Part of a small language model's weights.
Size: vocabulary 8192, 11.7M parameters.
Architecture: rotary positions, no biases in attention or MLP, untied embeddings, capped logits.
Training: a variant of Muon for these matrices, 298M tokens.
Each number is 128 + 32 x the weight over the matrix's rms, rounded and kept within 0 to 255. Layers, rows and columns count from 0. Numbers have three digits each.

# layer 7 MLP up, 1344x224, rms 0.132, rows 733-857, columns 0-111
147158080152147117100113120094206090135160098159153097127095111136113154068137137086105160130176093123146176072150134105094177055105137188042147118127098084130118120107136068231099135153156134072123133088122147114109122150065169115140079124133214170126128148122119139204086197121148129137122160220109070138104087129103092111102093130111
098178094091103089138151128122119139108104118129106132159150104078127136146114105078187166154124131134147080123100155115109108136088132103114154144125093127194099169121090080132125161141160136114077161128126118133089161113126109160154177144185102112082078148129135134091123122100129112165159131164136105184136081122117163102175162157118
115166127108126076105186089151148089163144145112187077107081117100066111116140136118092134059126112149139087175150112080054159110086089077128096172110174138098119165117095152131082161161132175137189094155158132119120138076147198152126141111138121162160133136093158140103162169152089176155113095116092110122118131134168117135067159136121
127156124132078112125137121137171155137083115125134147122153116163142131142146090105162138150114134164134167136145154159093088144102116089125117165106140118109134128149098110126129108196107115083089152089159161158141137143120123139220106157128155165124104172129098180137116117173114170188169140118108140093135107132135130102133114164140
089164122128109126152149134089147182154150150162152141135123107132167120158073102174142166145110090154174182076115087112158148119097144096171126122098080160114060065147136191135136070153144137161142082098104108152122073152151090200134091117076112103105095118068046172147185167068162181156159111100086117129159187163111128129187161086092
165155133141146171125157022149189112153123145072039160092135106095118099124121146024150127133122141086166127155124068176134158192165095097118144160107078094078109200129129112117126064140186170099177108149128099050132165136089081193148114127131096097140150148147142154118104145080086122081080125149148086100129141185142148104153119126090
083125098151170156159122073122058166071155122118114146180123167134103074105111174107139058144096148154148206093180132095137140166090184255055167175143061148141094228159193089102134089251129149146033127152088079061147145139138141088184136145158126124128111176116115130096183131108040169095137189135088088113149180109073117109054110160051
051089126081121149104151161076067135081077151100140117140133130179104157148072201117182115113099117115151160122110142136160119123122158143070153088153114116141145132101110150130146113123145125093141117133148094108170138091088143148112123138091109154128166153092155130138074133107097135149126115108182110098130132140147092128159098147156
100195036132113052104137116156111169097083157084180180220160125135132113100124097136123141138152119146054104113091065126168191135101150121162112113173141069126147129102182125180175179109170124106153132100071118147085164143081185111154162117074200098126076139175149067130091141169180117170172169112058134118138144141088144064178112163151
105079111184094154157132133079140110172121111114083103140047104179153087131100132000134110091032094092160116091113153113131120078130129162103096154061132099162211165092140123030183189199144122120083095098153153198187089099130151221088087108083147255190079040109113117107199073074121100148031133181165068096100133121135160199149115099127
106115118140140157101164165106115131129081187121204126130143080151124137162177107131131102179116169121122199129130137108148107168130164094102096151163103138087096123139109134187132119156128137138065110091091099138043108150080110114128169166183117114138112141088099124118061096084081133124068095174153102135145112117096090097142184144149
151121118150102142119210134202087088120053081097146080094104121103103156120072144108071136131114129090121150123141149121135151142142154069123129145120097138097150132121134079109087102114115100121161133089160152176182099108131167102106070139140142124113073124163151136100179169185126171165154163131099114165150148134166085135133120106114
092151169096095160166193102113099136136143148126135165121098141108112096143090161140183155112081096152148115128109108101163087126123119077085181125128078123073168106182087162103136138146112175144130097103122119067191129166092118146169116123128124163091135113118141117169107184099088134072157153144084115096125120123141060123173137153178
145162117097082131148104101128111150113094027108038173121150109086082102177115094172115148053173133082215178105109135107040114155216136030168142116103131071131087085097175128139112099139168094060114184144166114145083146091105141156217118145191136178219143152079187116128150129013084114205135168153073082128025166150160129079223141147151
132149075164152183138077192163146182093119149062201125201158090135080118165105000171175139132036113204174122133164138157145126089212139144130123124117132145146129145117195127078143080186126108048101052148147088171123180155143113109112144088135159156148168206092116086118167134166120090172132056118074152155070120158174137148192158126095
180133100111183070145102100153101132126137149177107186105164170131178117121110146090191106102187131172156169139123140152087187124123135124095087146171189142165218151126161178129080174092157105096110118050139153086166127105086121046063131163162107168114163160163114168115111122118119153133114103070118108125142125057093167075159109149112
159145064150145104157116144148150172158105098112092065127063127174142130128131117102155176120112098115157161082115147088112143067146137176095158172144088098211186158124159120169152130130143176152141131101139171129169127109129117096135159142119154131135142157135136109128197164178151152101129106117185178147100137081056132158125177107124
152090127131159104177106123069157174200121155137109126160135096109129114131106172130133144112128135154111080099127097141133126148155090170150119168131115159166153162139155109137134120151126127174103118169100121108092133129165195084097116127150129166141189105108154176082177080117162159069138156102099095106116132114159112165170119165111
130121160160073101166168111176017128102138109124101134141093169148197118092107128148133162167068124163142077099201067078115079155132153112066209111102133032192104143155030196109186121188129211137188114149118169150119041088085174094056144134103150107149128159141100149129102092137070159181145054176103081165105116130120124121159092152117
143141175158154105089082141085135083117120109159127171148158148185140119079112119105183112151117127158172124164126073140118198166107181069154150133125170124144130168145154114124103122120190139065106122070146154093098077096158088154119130123128152148090159131138157092107247111146139163099107081156119128146141088209157088111147161121103
161162120112149114165119096133137107134096149156155128093080119079071161074052136094122102122176100109096164095085134098146146159084155073148116132112214121096152105139120167128155104074149127132086097176172139139185125129159151178166123161113110108126178105102152150189085112143117175118105068109128148150121155181085166137119118166167
085145085096156139111135139117151054149126102100184143023193160136097101162161152155121182111071136082100149036198128096130133135076130141131134098095141162140113149134122128113086145131084170116107147142067150098140104156101125180134074125085113058109082138142117074138112131132138100085183124129081137160064107135134105078118105098144
067137083136155120137110138180106120139174152123114198166145109107176161158136122207090044142117168138113176106111147132183135128077167132164201085169153120087105064062164134120178159150117115055131209087151127104079101149158133112142134119124102119158175117183064114087115173074177051234144085092115102091129144116053115120150136140189
131096118094102116096144095111127089153084172081106126126178057169139095145160128081130192144164103108102115166096131149137115118145131111113142096086119084132100153106170214143130156155126163090118153101086075125088109092160178144088098106061154133088112161151111141065167072195141142132133145116044156073144120110140178153174169129162
120072124126096101170090133133145116111145156109153092123177065118166093159119109117173091078131144152173202148175141122088154105068112107107101105165080145055127148174122133147174124144153088163162120121149131111094167137152089153170147111096128145112113148076204136066152111166101133110153114110070182100174136116149162149108084148188
094115097109124154099124117155117106075051129059138168151082088142109161109096108142189107085163140179073017127157085107154071139110135152051130175133176160095160135158134141189118101168067061102086141148194129134177142082133155134119176129119115176145116198142147101098151107098150171068053090145119149133106149135052141151152091109085
105136106124155113181139121080118122068113100060155093141121125085077115136118190113116134113125118143175076148118093159110116104124099107148177125122166058138122188193133147164174108102195115144087159095186142098136054112117111106099117091142148164117037105170148128143178104138138122143146153102151109144147098115111170127130095195162
103156134080054172094087131117196127090132112094186137115108107117182160152090147170130124080132175075110136108172146099118127135103161090116167180080131167119186134117122148146165123143048122099078106132146182141084141159110106108073124142123193148135140055072164139089109183145094162150137056176102101135095152103155127123144177112191
159079166160132125127154094138126143130162146123080144196146176118173108114137105127099153142140156173136114116150159147130133142133189158166159171141147141116100154153140128125128121153157122115142149148084159144082140079154126139141185096118129093114122118177102145097161126141117134087150150135103094137105164123144138123112152153128
143158110167078118158105190087115156121193072156159105073069114150189100109126166096096109215144120095117140142108069119087135134059000144152124103171142102144122056124052081189163125120151102108103183138166216125115113153137172178197096108094220156124164094116089198145110092197066156107129135123143095130099164075147164121062125024176
139141106128181109132110061119144124165111151106107102164104142128126115132141157094159114154148158129091115085155157107126148125123139186143147124112127150130120167126122115152169126107125171149096149119151137107148102113114103093138093163131096140129112114118125117120161150115114149179142126108085128128150142109136155096120127135103
052117108123203085174175123102106153103210152152152140131138123068157063116118141109154148104069110140096058140080098112122151143145100090115101171130129169174180126190123141079160093151181121059104152170117122139101134096016135130193082161088100104139154099208135107082160132135062079177123158075123078134112110110096144125148116159145
062121105137153125164106120078163139106136143146097139169133069092130139131176137095193129092121088188075133139145149141125161139127103126103164176151158094115189064121101107095142103201097113086152111162145164172133065135107052095209105151158106140173151163117164130138126127075173101115147137121088112134133094121123180115131201096150
115159174123128133113127135119105120115129148165097135128165151145126126106048149204119187105142126182142151114146176069155126114069087075128122130142156165131088118085144097189071095132145133123141130178059129142101112108046173090138083194078151120169113046099147112116179128060079127225085152130111177085137137125096113128146181077095
142111164115155139151117182106095138119106106121137124103141115136167123136152082096109104067072113107110146096145130107123142124135142112171132129080129089112123124126157155159156095106101099167113125131133107147154112126151120155190116107113116064113109166113175184067131154141152167171104130125111084149125115112139132130116137114067
126065102118092126100096138104136102136134141218157187053131102096115095105018210137066096156123154146113100147099131072173128056109222072086150120147118126136084135133202116147128184170107115098149068065070169106122078163150121146130146170207176098100074116110083093102162137139177135182186145050124187113142174082105025144171090117161
111127118133058163096088103072162187103162123101147136093131184082141092144054144166089086137076120093178120119099195118149165157125150157082150108130104117185115151122147179125131138168129139098074114146112170099162123140092131109123125108095122206131173082120111092117149051100119119075153142106148067144089080147146041159107111111131
055104108113151103107124123086185144044078133116150113160126137132127107161164145139142182182153104140082126095121124094159153162133084091181182129123132107074080160168140120163115096089154090181118185129133182199182117103068126133118148145094139116144167182165153120141143166134105118121122155105130116155088117104155172080117099075155
067084141167176106198107126099111131136095120134130119082150137108123141163116065097099135129202145134147137131096109195131144144146131185179148171084107145132117162170168089132109160087167125083028137077123065151119075087121086107138149163136082125168187138158136159155090097140088108156124160155144111210169173116137217157123134176124
167115139156217175132112100090043082045163080162137157101100090119139142152142174143132129080104156138198109122208073178158092192158153124112150181071141130147167205165167116070149185144091083164119094059104183165083134187139183176126160161122174156076063047151182107136166150115071116116093110138082071124100135116094153089086117114125
134129132132128129130126123130116132112122131132123126132128133124133135121123125119118112131123134136119128123139109123132133134128125126123140125137132152113118125129120128122131124141112130120120127128130137126133120118117122135127132137115133140136123135122149143133131125129112125138127124131118126123138125134127122121115120140124
106116151110146156125105119083123136106113124140116147125138093157095130147122132128143132131114140149148129140147129150153123102145164101126135133105086132124124118117144122130123135116162128113117111149114122129125116137123111111141118147153130137148104145135108121143144127124129131135102140131125123130125104123114141139125134136133
121089104132164164094148120204094071153172138075164110083170097083095054135183072131061079095115097173107181090115135150148144067117112105153146137147169186116117123076208155171130122166097147107180111108181073089133121107152154093093154103140133134169099139142148138118095147082092163118162083153171123057076098193152185074131107180107
113093140116109164132144124076086217055108163137122094113161093099127091154073217125096099132129130126155096073183107155181199095102111124119198171114130181090134177093115157125100119172128125190103115090153100195157141144054110147159146136154141128074100176110152069145128138175088132185161159177103161131092147164148084138157102150146
111075171070078144078155171099090177099097094142154108120063171145022091174097114082171078167177201180118094088148167130088117147133199079155147160110177118055189207189166148152143155149099137129100073063130122123154038086117182134100115136098163101149111139128206097121103182157139125174141086115088154141083108116097188104141143164127
106136118155128173153102104102136083100063089138124112070178039140098089161149175154150118174088131068098115137122133095155081141143136121124049068118098134063199136095186150166161117121184124038081101104088125140166117141099255158165140127186121178125135113086144120104135126154122119080180133134205156151155104108125098113141189101129
096148101135115165200105126125129078105141113105103131163180035123092102122081141094136206064104149111151086080097129099073176116135149123103135100021143167117128107132091139145098096040068205130150089189128095164128122198166186093149161079128016136250093027147137129160134125115105111164078087137155090064112140097160059088059168073132
131126084153131080069085150075098132117075103108103075138126098118133160103114097132116137141153102154109068114144054118124088070084137144133114087093088131156090072184132144158095057189056112070159056062175092124092115198174105134130095166134116138111138143133159142142084135112121113176116101144140110151104129107159137125143146146156
106124147137152097165169109143140137156146072147128096140141036068072166111105074147096093071088127096082114136125095123151135112109135119109181130074093162126115141105165102198180098148192109144094174120140172130095136185118103125197114119128154086167116131141182131092175138140139179134109058126130134084169102166123140112133178198155
153067169086160152163135088144104167158057113196152136104113141152135080144125085172092074172134158154098115085069127080147143125100137117131126147094099112082081145148172111057092127117104131100117178164109120107085125088130153059154107070191131155127148172138099146131101108147166181119142122105210152135098077149107175180156153101147
139107129133151068155087095146103122121143145116104141161155049142182073099176132106097112105141166158147141102152115145108127147172083142116188138114105118158145151147143131161130161120119110139159141125128114119164178135132139099092099099133126128144098149110165133119120129155117157076135155137134135132142087172169181124156115186127
117158110140121145134150119086063154126120135148125124125144111144120147100075107138151106123125098110123171118092129106092109112139132107135143117115081100113099140169147128114138118114156145113108133142105119081124192147142135120122125105119161141167118116115149126155094100142137107115118121171082110111182119148138118135092084151132
193035141044151111075166127134196125120132144135157104131118126108189134071104166169141117159115168111090166123137060138129162138105123083129093105107129114162095151026077091143170128211141151119154134077135088112135132059132162115138081089062255105164182152078103153080069159176058090095107114136117097146156178150105148103157177124140
118150184165152132116062139131109127149095117157155117160135069140128115138137089081177085146082158177054149116134152138117112141118113123102103157105145168145147129175098142119118109166079091132158177090146081118150146199104187158168118149164170159145131111134186189090119146098103168105177113125122174127089177148147098163146137147140
186084127087174121161077089067073130130162136049120115116156166105078127122160147089112088104092155083100129161187132128144125144132140178156105069113128083108127143121129126123101111137110136131152120111152195142147090174071128115149102094160094132127071165163100139076191143126113117119139111108133081149030180132079130117089146110165
146147068155127133107114083073142131094116125112156095136084180182088100134130100145156131115107148106141110117125170114140093124056149155090133157149068140149138103111125149126155081164165129066076108144137198075140149113160113147145104091100151134176129164105082143063137142126147127140152132130099064129137119131171128102107123131116
072072106086113089118153074096141118070186112162147145132136130147128136112169188167104162109151162140159078090042161126109177145128166121137151147114171219131139106134088124114174196127126160085137142140118143089069083140063160174054190128136126137128099227116159132127206072113176129135208170126111118129087164071157165174196190169124
160124158081096161127139150141154134099133135126094172183148091182106091142163148179138126115098143193095156121161163137124114138129162122109079115113089106113107112103132095080136144162093136154146139130114113101119177098089140109144113103126125163099139136138146134147150129102124102073136169112137146084127115122143110142111155102138
132144133111133069164090190109200154181135194041143109089181130131122148099089084117114177139069059119146199109116095122132139114149150108104054115116133138112130198146104121130082114146159147141120127159090111151147088074061132120167156113102072128093189162183068132182053164107134212139129185102077109108147082119116073120100122126140
084167113169151128151130149147081163104114163090152065153183155135120129114090136120098111132158124159134154180122099101141152117146162103160132155135132154162119140119151107186139090135139123149124132104116152130080086097169116175170117113107135111128125113165118119091127059118120179127187105156119116143110157126107065129111185104061
125113126143159138099181139103223067121091122158153050078139163066094119093153148114142091072107049219189132139081160102118116078102147122080171198117140127120149184110077131109127158187159143140077144197070163107130122152188110137139147115098193151135171083134123165197142128108082077190095127067140143187096074135173219113150194105171
044126175084153134131103182136159100115160109106121101143112151123136161166117133130106183136125159145127139136169113130074141141125132090144143099136196158132142102159156150119109132141117143069112107151101135099107110166133104124124155097102143212145152125139134080096157151119132121090105108127110087129089116157114140119168117162095
138108087120132125136133141136114135160124119121141105114131085124122137174087174103112134119117148083116144128173121119138144110118150137124140128096112133116110179106076110120125143106133141112130130120148135116115123101087140124085152100134097131130135135142151143110114111103065154107120153117131126108116136113159116142117123128106
156071133153134191106166102174118088125150124118082177115069160145114092213145160178058104112114052133080145139132128144088133150130147088084082160160160118134105070118065152127163166093111113133156169084174149099116169116121130105120096111131134157116084083141160124118100131168126105162113146140165086118098167141169172130135176066075
159106102090151118047156117138100194149165125133082162142143063136207100043151140077106120064162080174124174122095154152142108179127204162105133139110137083168119132107069168116164127098164121065161145104145153221239172139102098120103160210090157098087123140159171087162138108111168151112091128155120149112061133193061223116142163118114
119152152132090077174152095165086099175128146096093158169095132148134073124170158137197165119117047178133175157164123094211122086119078125097108138129137133104093090132138165108127157104092128132127094108136138147173107162129088185096136136128076136130146101177107118133186123136232065098153175144128168064092090084108150112144152109173
144142132079145122107115138129094158151132108136100143157108122129096125128094149158232122096110077112096146088068115104173123127099116140102091084129134071152123112152099176109090108157135106109186102118094156143110121130137148113113115124140125166097095097145106142134129086112082156099110093178161113093097067153110153142103130137113
114079149133089130190081100059133103142077117114176153161102084118070146142110126186110123062088140134056057103129181119145085129088159079130123146061102214120095125238038216176106105142120063149149071166133134042127174162119178168156108150184121134127093070176138086070111121147045052118084110236133141124135196130159133148134173135159
108139150157127157141160205168152164119175141125095161170110184115103106177073147093169115139147188138095095104158130131117127138113125047201122101060169155087082153125106084142050130071137178143127102135166129197111107139131192134153101149133098130105091166216041110173085115120100167072142113105130090121104194110119095133119134137158
127133159098155123099106124147085122189153163129174129178136124184092076121104166159141161067092144101150123105105145099154140152131162103101109096104094116085148081132123126080115121147098116147158097126143133169179124070116086148128113134124130148101074161122077153142104099120125130135158130101128079109109135127142099137143167139109
196142102204168150135178142137165199141118138156143105114064150241098101091125162156131148131053138091137098155087115146132233160157133082101139128112147062140106151113197120117176116127161130110131161140108141102130122165101145121163084130157124087148168142157091089121156134097082119115126203181150130130079084127140197163144132116132
165103136122099144091110150124130142123154152131130131166095108120139152126113135118116159137125128163117105150123143123179106117092149120114118128096153141116131105174134127120126110150123117131148123123139096129135135143125161132121134130106124147113153147104127091116108120121127115111122090133131107151163114131176121138124161097115
155218155151212126131058167208166164157136123103099163066132089096113138144137162085071169118129112015079169132168159166173147096151150088065142161044193142124170186152112176165114152148121133127130136158195217191173136187106149163150195169125134087100105226140140144135133142116169118114157123159180057142139170090149197148096169091120
136150106179122156141193088102134092130051122147135164081095140084069108140081183120132169140114155148161158188134149130201209148126124064072169121149132087120080056136158156129129186175133151112076053141137121094099138122159085154074128145080224112126095158101196138140120115107145105120072105143080112167073166192174079083163082129129
088087149134127129122109110067093108070112145121113141188151154131127118148135134128132220128160107165117111129131143123147159124120118139180152210160152115117118140070169112142121123175161192133098128088153153120233159084136114102162116159128156158104088076130158118091141089160127165101142141140081134112103149132189090167159174187104
119108153107106101182135130112126092110086111085070169156107159107094132121133137118126157128149102071133112165117131140125134144102106114186119131153108121076116183106090172112097121115145175117097126124128126124132134156170184073162074195133156099154094098118126138110124133122135126114124147126116103167059139183107118112158163136106
104140156147085078089077149075056126132058183135159151125105086141134119113133143131089199177156106191181138117133089126065129091088154123170079219112114097065190170066072121074106098130140114132131108095118138153159162127136114106134109141141125122098112084143175135141142148127146224215143163095080148073117147108077128161095182144196
112111066152112052094054057137120121167142119114114240122132174116100167087121111035104170124155125139107164127034147080151190121133135108096172098171158145091154086150114113106127146065072152056170129104153120180168137102078182115060075156107180174151110124147126081078061153139106133113183155133089142152147153156164169114146165078110
081102116139168088129170117210166104110131144124139162083196139088077076104110083126141158092111125099067122069115133200139096172138132136155159209087124096117116089144120184182107175152127169075187070099205133115150104184112136183103075133117166109229139215086146098066081099163118143137122148068132136099096114122138131155154126148134
147124136061132171081159148097100121117093189098100128120180111165106104137140123130085171165138156120104156112136137090168200139152171109097197144090171101123086155115133156154178089114127168118086061139147111127085128129130144115119171085103072043132121108147060098103135131110078124068139109152108153086069139143085158160092099125138
156138099127150125129116150165146089149096149120115129156098181185135111154116130122159164141124143110118135125159123111100143137108092149145099104161133148110170129126179118119148118107167138137125087056130132149146100090144131166131122143124113150128127132156096155121123098069128110131106126147118126146130127142155139159122126147105
087134108147197130134168167150119120098139114101083091083101131138208124132125112099134106160009126103124108059148117117151099171191063136089138149165137120169155117124157146097095132148174101122155145153121125152111159101116130104137176134108150136154166151140128122156158064134183100111141110070116072138114157109109138147107125167152
136119103102079141178132154068075205169198108176184159074162199126142132153110148105160071166099082173110183112176134079112180078088193087250101066122164160158118117154092136065160106190116075113094011126038142147107048194186168054174084094107042143162136162148121160096082168169102138063085177093090111094045143068163146139146138121133
149114138136090098152088131157093132134114127107107098091154102112108105115134124112136134118119127125130097161117137117119114170139124149118171103131111158169135161126130155119184144152127140137131137172124119162125090092113152165133108095141146103139142135109128130107144117138091140132143128161137120089124142138110095150117092163144
153123118138164142112143113130129124129111117130102133096101120083168164150147119124083102107152135163125159140082149146167125117058172139123146149155137150140141113089123104192129146152143137143116119109090137117109117112137102150121134143140130095120136138118124148104159092113116171184127137150091102161129148127146119146106155099100
138110191135077091125060124107158129119120134171094089136099107117103108074117103077107149176087156105091154101085087089119146128113117146111097116137094063131176114145023131130130134128155113124128151114161069192160127131125161150106141132096125124158074105146122124142121164145132100156156108100139113143069119143126149138154146124114
153130181103214093111183153121127172078099131167118164132110121109078113111124123133161130143144117090109154046134111109186156098128119234172147106119108158128176063114157141151127131131141180118208079089136153093127131047080137140079055143144159116185163103142107047132177181051172124204082196108132169201142165127147077093151179101061
228105120086164102136156123098168135097104118156138178186097110097153133114082155084063084187106169165156132145142073098139153132171092111141117107133144139156145199096192151177142114129154157107167188128124099176140066072103101101144146109135100178077156144134185126067066129127107089151157073116094071169142163127116145062163131170174
146128102135081152167148118097138156115135145096090059148135116051117074068155145117176078110164086161188156083133070139161155164085191163148086125145133095125135202110167152155147114081143175129135136144138116141195128141141120151108133151138136083138134148128136124155175050119132142093126152071093103082116179133119114136105161149134
073140139105080140173081102086116114094176136145089115129157131127107070157056161168149144124107106159149089097180180082094150133127089130157141141148141214122141126124156053070157128122143147138142119140118125179163145137145131105159152158141132112046128050151155142069134115112185125155143099182124192131110134113105131135157189144133
126096085135127096136180088097105128085180147173106126131127097151122123107188127123123108116144135180062152181129170130083156129129120120109111150149088087144130141094081146154119140133140127095097132103135126163150096181109135146098162109117109152198125089101142118124083097137204080139102086141124158154098104168087138110153122158179
125120115124123135112133121121122126120128115141123118132126126142105125142125123101141127147150127139124137115141134148129130125156127148149135136133128128131129129139138123121136122128122117107128122128132128115122120133139126120115141135117139135124143157131135121129136132131138123139119122125130132111128124106126139128139117131111
136123129143098106109120120133134126129110133129125134163129157142130122121106136125133131133121125135121131141133118126121127132131117110128115121137127123117128114129120109115090160131118133115137140155123139138142134119099147111111124128134147125122107134116123125115112149120109112135141134136125154115137149134130152147136152118115
144183132120114126167115119122092125116149125142134193170083132188099120136147129141096112123198157112156181108170131144104114099155074137127063107111071147114109175117103151122107123110152139116127105149092127103139104122109144140101175104139139157109076122158120187125129133104163169120078133111115159111134144098112074192116139165102
163178096129099134136095120113103141146119160154145110113140157126136129112079113100124146122103106113100146095172168096170132188122067125125118133112201105117143131125067151078110084128221142094109106123065116151044122114099135074123170173143137137098168149130121159109137170117119172100177182202129142108107104142079135087178139119114
158172133112057113084180176106108136124171150099138146104120111153123171093150143069115145159167087151094183094138123151142128122090148168145119197124099103170096084120151099093100114071087132102140060144111158135088135122116150164164068212134126132171066104114201119165130169133113080157146150147178129115107130153117131107091147128151
109140101076129081108161092094103075081194155078163150102102185095099096044123142170147139176113139130084173041127085086116113156124091120132093146158192162079161121107104240150147103084102105095086144106102132163149107132127119121135109133098131129122146154131220109143120120132132046112125152122156129092086194133089134126104118169072
167159101107169177155131115107082116105175118099139116046151059145100141176115135139114128100102148147143107143132123136108179128139168119106125152151102121137150083154141114141082183172119180134154110127087082116091094117123173161086151130108111099088090098109168120115117077139149110218115107084141138109121124119121135108104112100202
115144148129147112134094095140113132114160096123188132129120130138118150157127108111108124136116120114174120118114118113127117115098102130128141103065178104117082117123101116115180144165164131124119094110138101101145124127173166141173106136135124146100115102137093113125121107156153156106131136166152112077128159070106087122104121116130
116089105138101177170135096154135149150127145113133142100130134161104113115092044184145163114105135170148085167091148136144195139095129140181135114096146244147142153085163195090147157121134202113178104118207178077134084162165136153149178108068207155137155127197113137125135129123128136073139121173164114142114135158173135106110149057149
145127124117143117106173089186117108117134129167179065098094130123160127152134140123070079130145087142143136163105118098129141148137127113095120154086104147110158132116134106150112188134155144138084130095099142117123128107100111105103141145097144156106155105115119111164111111117162137131145084102125140117086108091136120153076142127109
111129127098081158059108138172152132102115104096150127061140096097093138180115122131182119128133129163068133100112063052135146086129138130072119143068196147144128090172140109097129150163133142092141099048165050117185131145135168123144113111108172091131152138181115180129145122180126119113143167140202122128172142122119135135102126155157
110183143115081173101068148102145144132111096160123119123163083168167151173128138133130123098149125129107150115087127073129142114109156084135080095137180050207103139184126164091143084098152121070144137144117137180122097108122119107103150076160110112113166101107113121137117098068148135126065109134143086080090112108132160140113108160124
153103122117088186111165175111085144167085190084127183130170077168136144198141142097132199136108130131105127160090142141167149196075118030108172089097052174151125150116099129199103152091112139132140117101158187131190038139123097136136155197145134110134096121133119163141100121155044107112187225161145135176112186124096133132161095158137
145148101179092093128128155141136137091099190123118163142162122172121122109190116153172149116144146137138087070119149171085166129117123107178119175102110155117131125136082090134142118120093135103057134145139170112137097111114121121082105118197125104175122147145134128120175133153142135122075094092152122123133110147153164132191134142138
117216191107065129134196169162137111083056081072124134120125094216031133152180208130057095140130071165229180106181048127156179101106155153177185089174160118103135100116077168108188108094056138081118133121095169165158051139137108113075146159070229157145203108159115161135110142176088041178081142184139145096144127077187095098203081177145
180179169138134125085141148147122111113096040134093074104029099138104177108101108109182128129101131133180081109089128144096112133121138122165075177114089085136104103096137055149094145204116133103080206073160218148172085113074128109138088113098127118206188163185128140101044159182156089150172087106156078159082097159153179171164182114123
167144156045132091197142134103125078111104131133151189087119120090130181108128106135145145125119104098068103161096134100165145093123088129103110139131095123122161107053143120101149164125178156109189180087100098129185061114162139093127161140129114106089100157141150143148071076108117098171155126123120092181087145111106050189121107164102
139128140080127143135139130085118099106132131120166165141105107114144122121065142172147148133117184162106119102129112124139088150189147139125175079112121147139099083171096106125151138163146155124067169144145125164121114144160105139133130113127126113117130123100123140135106091141131150146119135179112136138084101097122150101150141098143
167121087177159072117109170093115119105159129121105115161138151151154144143159122107159124176098126135098191080105127096149178097128120085133159142118164120133105137126070110105139114153112051160113158185121117144125197123124124104080157164091132165096097153098133152106191117150106149127114134146094099094101141099140110120167169139171
127139126185123172113174097123113188140106122157121156154088141064123157137150143137095093076125154125155139173111158118126123148149168127149111173162129124150125109106146123064137114125138138074146115100111137168174146122153130120126183159082155127097160102142111103105164102155140116149115120109151088110124107158166123137129167115097
109074090149138131086128200083095118126159143112131082098232149137146120152141122156130122115104097162083071119117115116109116105110129183171166127087123119171086182152149155093131135160129096153164103072107145141132136128145099159134119159123128148131159198087161154121213126150121137124157131093128123124085118150129138114099180139102
158108207122134178134097115110149134039103142166164108109170077074159056164173129124137156092133151124080155148084122152122150140113106119147183113117098092135108121148161120153086138116139125137132124107143130131144136151124146166139147128176153123140086135183092148163131173160166145174067186161150126143120149118167153121120123142108
173128140112098095183101147088149125122113167114177128121122131098133089098191159048065118134082110124093159102112110164124118110085036092055157150102140132119124145125121185117112133092156186169162154115116071120174163076155127106163117148104144161083158166124186115073146162123102173185146133088122093076121159127103074118168113115125
119162115095113150057198107161182144153092124165109095075099127063134105126074061173086121072156093107160165132125186094132107160144133133093130170094065119144147172122088138106091073163053137099126148158054097187074147060160061181111134114117173120103094112169124139079137132101112195074074117152091118121109175124106145048166096127134
150100100110098168109026134143091148105131176120166106172154104115092069124122125136141122139107128168151138133101159112099121123112138140143089110190109111105115138090149066154119095155086135061092161083137096104180122172124122152116128127095122138176101123149109061095130081097170180178132123096103122099090145134112150137119118090101
145078131151131121143097151110090125089182120117117095119139091122120138126090134108145117156171116175194095102074138131117126137131053097131209176167111095131130176112133073104092148129170074091143102085086148093073131129177135129200093133107182098168170176091151161135129140066188105104083079133128092192115112109126169080112097138123
104137168097101144117169132170113128104125095190165107177116144149178080099158195155095173164105136136208102169054109130118116157172208109170109175101147166085149167144105140142101107170062100147129099115164112187110069098081164137114119120088151139157138161124155162133161126062086165119090114137174097145142156155133148151110178134138
077169131110120081057134196148077078108110180104175093092049122186113153173163067153155249087074125215078186066151062208074156144119102118170091142070145103112116191095162085129210171108161112058114143138106152070099126099050134155140076155153107221164069145118087121128069110112073089083062150068147166110112188158090119123113150091142
145109092123147155105115104094150110120131156120165142131154154132154100116120146169112105103130150117120157123128101121123155131148140104128122107131152160147142096129150134110116137100107129094127128162097132102083110100125153180119138118107112124123144116116140120103154110126143130116144115072116111115163119112125115147092109091142
129111126126125123122158127113107118109140131126127095133126104128144097093140124145103134112150118129113128122126141089144102131118126136084141128120112143120137160101126156093131123116128162098079109134117106120151136154136148142141077120140146124135136145154117105157161158152149118115118137156109120148084136118150130126181123094119
164133139096115040132110136116151165078117142088143141092114100106194139140147085210081146175102145125050167093156073118113106072145056102146152206110124160145097097108127056135154134182114125125112175121114206114076155132105144141103128159107126143123134062165173152083114158178065101166125190148108094140126152213070126150165140150155
124138097135068101150188137059128126106154131092130091130118129108080152064120094135138121124142195109099070101123150124116099157162169165138140138106182080130151120095154107073126101099134169109141123132116066122147135102145149235087083173115110186146094131123104119101107107122098145118131115122109089164088123138076126108127182137192
090144127127108138158172129159153096143060105112130134147035157105109141088105139157097109093130150083072163055166108151126135173085129122115150104184133094130130111119124157104085083133112149134121104086100110118142108125105087149109126103096132139129192142143161153157160157189099199115183160140124126112110169179142159145147142126155
136116120112166145118109130102119165141173097132177135107140108125091125121159136100137107160102133163169127137151131133149120068116128061125140130116135111139110137121157123128193139112101131091129118114127165111124144103149105164161096166154128124107109113113110099118101125111180152131129135168168097120117118135146136123129149148153